{"qk_norm": false, "attn_scale": 0.0884, "init_std_up": 0.0406, "beta1": 0.9, "lr_head": 0.00504, "final_lr_fraction": 0.0, "seq_len": 1024, "doc_mask": true, "steps": 5893, "dataset": "wikipedia_en"}
Each number is 500 + 50 x the weight over the matrix's rms, rounded and kept within 0 to 999. Layers, rows and columns count from 0. Numbers have three digits each.

# layer 9 attention value, 128x384, rms 0.0311, rows 97-127, columns 288-383
454443514493453503497414482552479548503341468491488511489482491455551577502453437592462524473496522541490556487541622471599488545541461537490467592534581495582436488565517520536434425401542555465511545527531429513456497391526501506569443469403496518538444527420430454454486487513444407500
511566399542461485402626420511524485514493511604541449496522665447521499429360541494535473584466515529380474490439491464552477496478400621479469577472430490504551520543495510473443589417537547563438477473499539567535510498464562505492418492391498492517564502478534583465466399510498511433
456474511473472521419487481500484513539491397486525600446536538513411558482521430546598475542595546458473570470414473355500444522516502475514448504491609543579447472453505455571490454450583510483483413480453500517460523559442615455480427500554507472515424474421513506440532534563426406477
620492547536531658550511497355576555561537506542501624501489360513455426396545528455525393536593574490480512460407499508452576515409436344498476483529450511491421460494501577486571440485474502551499566553478439543576475519478486476477567511501418464537580433516446438486515467530555487486
445509577506501494512511516493468387587501547413477418510477597525526486582499519469461526409533576511397496545556447509490508504510409433423532522543444535499499494454502501408547513557460473476494446468517446576538479451495454614500466523495397501476629478509445529459518470481616529587
510441541527583535509598491475645538412464394500395568533554458456491475473603475475467501474538490448469526461564478588456650488534522498577433521447546427478493457498448427418582409561467512540434455523456488461566584422490389507451546478466476512498469530536556488627519406507498527457
420384444481523414517431517532454501569571581535473530443505496462539458490492477463437544470411502532563401568471549535569419474458449513475519441560556482449427430508518581521411453451398491468434481523488442458464437501451523450520437525541479454469478579519479499584425478588555561530
477497529432444548506498442489502506496550399415542429488493432556488440488462457607513537518480617464546461433568556456453471565412439422421569437504525476574488543537482485496463552538578485471468578569582510486444559502507517477540560439514464512471456495539458421399394537486497497432
533472443453435497513526490454462531505619553446520561503525496528518508419472501486410420509421550508595552415465509448497453487555485478613451452539569463497543476567533417552530464372398449590501474509513510530396441517522513417448509490378511543502538511475472486485526517465498504587
442462558446446521499431554495588410542520626413467526490444469603569532503513538509468572514452493500517428537528539522476539517556445416503567523523407422464447529504509580508484350468474555462494535500540495544487451510529454506513577527544473556541442528598564537472450394564467470519
556470524460491479505389584409519518523471552472521416455475399483477522522518447540478494477494486556537425581483444523439477560572460486415458432488487502553510533535519421510620553494488492534543520459443477451482453469495518576506474530458487398480454418515515478455496541445523530530
424467448428510584457441540513477374558503538476452473529554525461487495509484550454523479547531546384465507516540524535491509494589521450609543539506452465460436532520542450542490469480455539498607492494503530534555526603502423499476432559401474454565551581480484558489500473507562423483
456532436463530494566517429449512351470512506583563487512472497468409446559501459493506433391417521516424473540447555529489524569538533419517590410582480552482471542422520385435524435470579462478502500516539457443537450569498489501588430499479423499546528447472546467566429418502594524435
477559553493464485505500570463582479449593481608478618462559534467639478582403440612475483506544554472508645453525443500518452564496515425546600496514522479435544569458454556492442521531427463433496486505565574508541524606483511576514547501365480592419464598523463420480481570503412487501
422516418474516481613434426494563496530464480529481507575429521587589485495506450515586544431498479466555525519485432488505559426591531530575558456499511492528500454492536503515465540482494475447570527493557526412405444450486498505448562616495516476488470475512517511559442485483525557454
494483466553497501541528519530525589435575581427526528493477522513565489339488472379479459447645574445464596548585510517540539545450516462467415414449481410497426524528510467432545511456515457494515579548520478484532551412455469534530525550548528390596508532532447468505416496490517487562
503490569389494484569487555428493508503554513459509465593501531495430518512510562421547431602464539493477526599452545407553581452512522494590498472489485527558485488524466462529543549488441490560586574431497524456524556573475602452503477578552459425550542502439519469586550422454550507542
490546530567539525486498561397406534478484554418561493606567408551476474508502479561474403533525524497596484492487482541522462517478463481530431554466506481475573546545445580506518539464443577476505486427468529530561510476412370443530392500525513540457557492492445514412529453387408551510
455475474529499505498553450400537473454512506561481577478444459434457527339450447445545446492403585495476509466474495377532507450438431504564462600460544414447530520430512403486437565454451538565490574520516576590465629441495413382536460550519462516518458505487526577542448557533490496470
533589439525601528504538514556523532535510516572451526544523465427544533514460495518594526482464490457492548540546485488520460482512576451594539577538483524493502463430454488460434538526574528462539457486529507407586460473583544610515512523564492481488509569488556538489546460432581555467
519536556391464462506517510449500484501509582498450469451484486468559507542491470509540569523478534443513419435512522538586436524553518532534506450489413471492519539470508471509513466487557426415517458517459555598512616523505546560469498503541452417488473562484493506475493466549526460426
536448527450492460374438527446502429486508539559599429520470542501486525435449452482528477529515497441387419549506492485467528443499529487467486500462534397487617491522487550462463493456531502459502492519502524472546518483520564488551510482500553549452453452429505590447500452404436449502
536491475448529460391417524443560560547523522580494612426463508564588463517572560558479507474428532514528415608425612497466607479520468549574573397534487401441490491578441491496425508582526475490446465538513524485522574470528460529500445470487573446499546392505525459556415482495548450528
442470466494556569427495494470449451530519498516459502499436459443548465446503490476541526473437441547502531537424504454486582526507557537514488534531470506513546431556498439556482550492464576479531461453549615496464504516426565483503489570510410513559504518533482464429533423454467447504
429582544458425545510500477432478501557508441485507490509477342539472513519436411472566538492552494410556511543444454539432463494588514516458523479484462561529475518530505531471464562507538429538578455396419461449509419532468581556451518448457469467421559549504441611542597486543448552528
496507603462483460573538559417482537420398521545500483485504550434539470627539480614497511484461532431521410517480420464468540468477513480447477549499575532531473492482488508577539450441489472468545388432438437468455548473456511505528591438580588524435464542476465482528555554532509524437
505437506490444503461573497464446448505403518476573514471556528520543515473549588450503540571553432558546561477564557556487489445562546557518483476590527537529470538544445590438509534394484543500490502500458419541524465504546587573471520537481517413501577494499527565464556476486498437554
479538577533476515479557403442559585538609549423502495507423434568434497515460455472494562415552468332456446493511450538543537555494456418488511508458474554507447493493411497441525507508503442498476576505580501530508443438518544445540570464549384544488467432461499595399524502465512539479
564513475560559474543504558553475562507433562525569450539537508516503467526591557454504440461404463510508431480540588537530590550502464466488495491511503503446518539534536472546467485537457581544425466505525380563523498412457453391459439627451342610510654462448500489599512379479608574487
515551479449549555539533478496489432547508555562572506530524505413517471520503545506489485547541519554452551453519458534599478520505462532512546443522470533498455556562527523446428510412524449547525531530511444541400527416497463542528435386450438503453552510488466562476420469521540488468
473527539511450517487476539524508412511418478501435468513502535555503500554417467503525520486477452468523550454497489496540435478501495503576564560407432542491482471501560464446486548495526543484617484530543455522509464520561487589389583516452507459510433481545476569518569533508457492530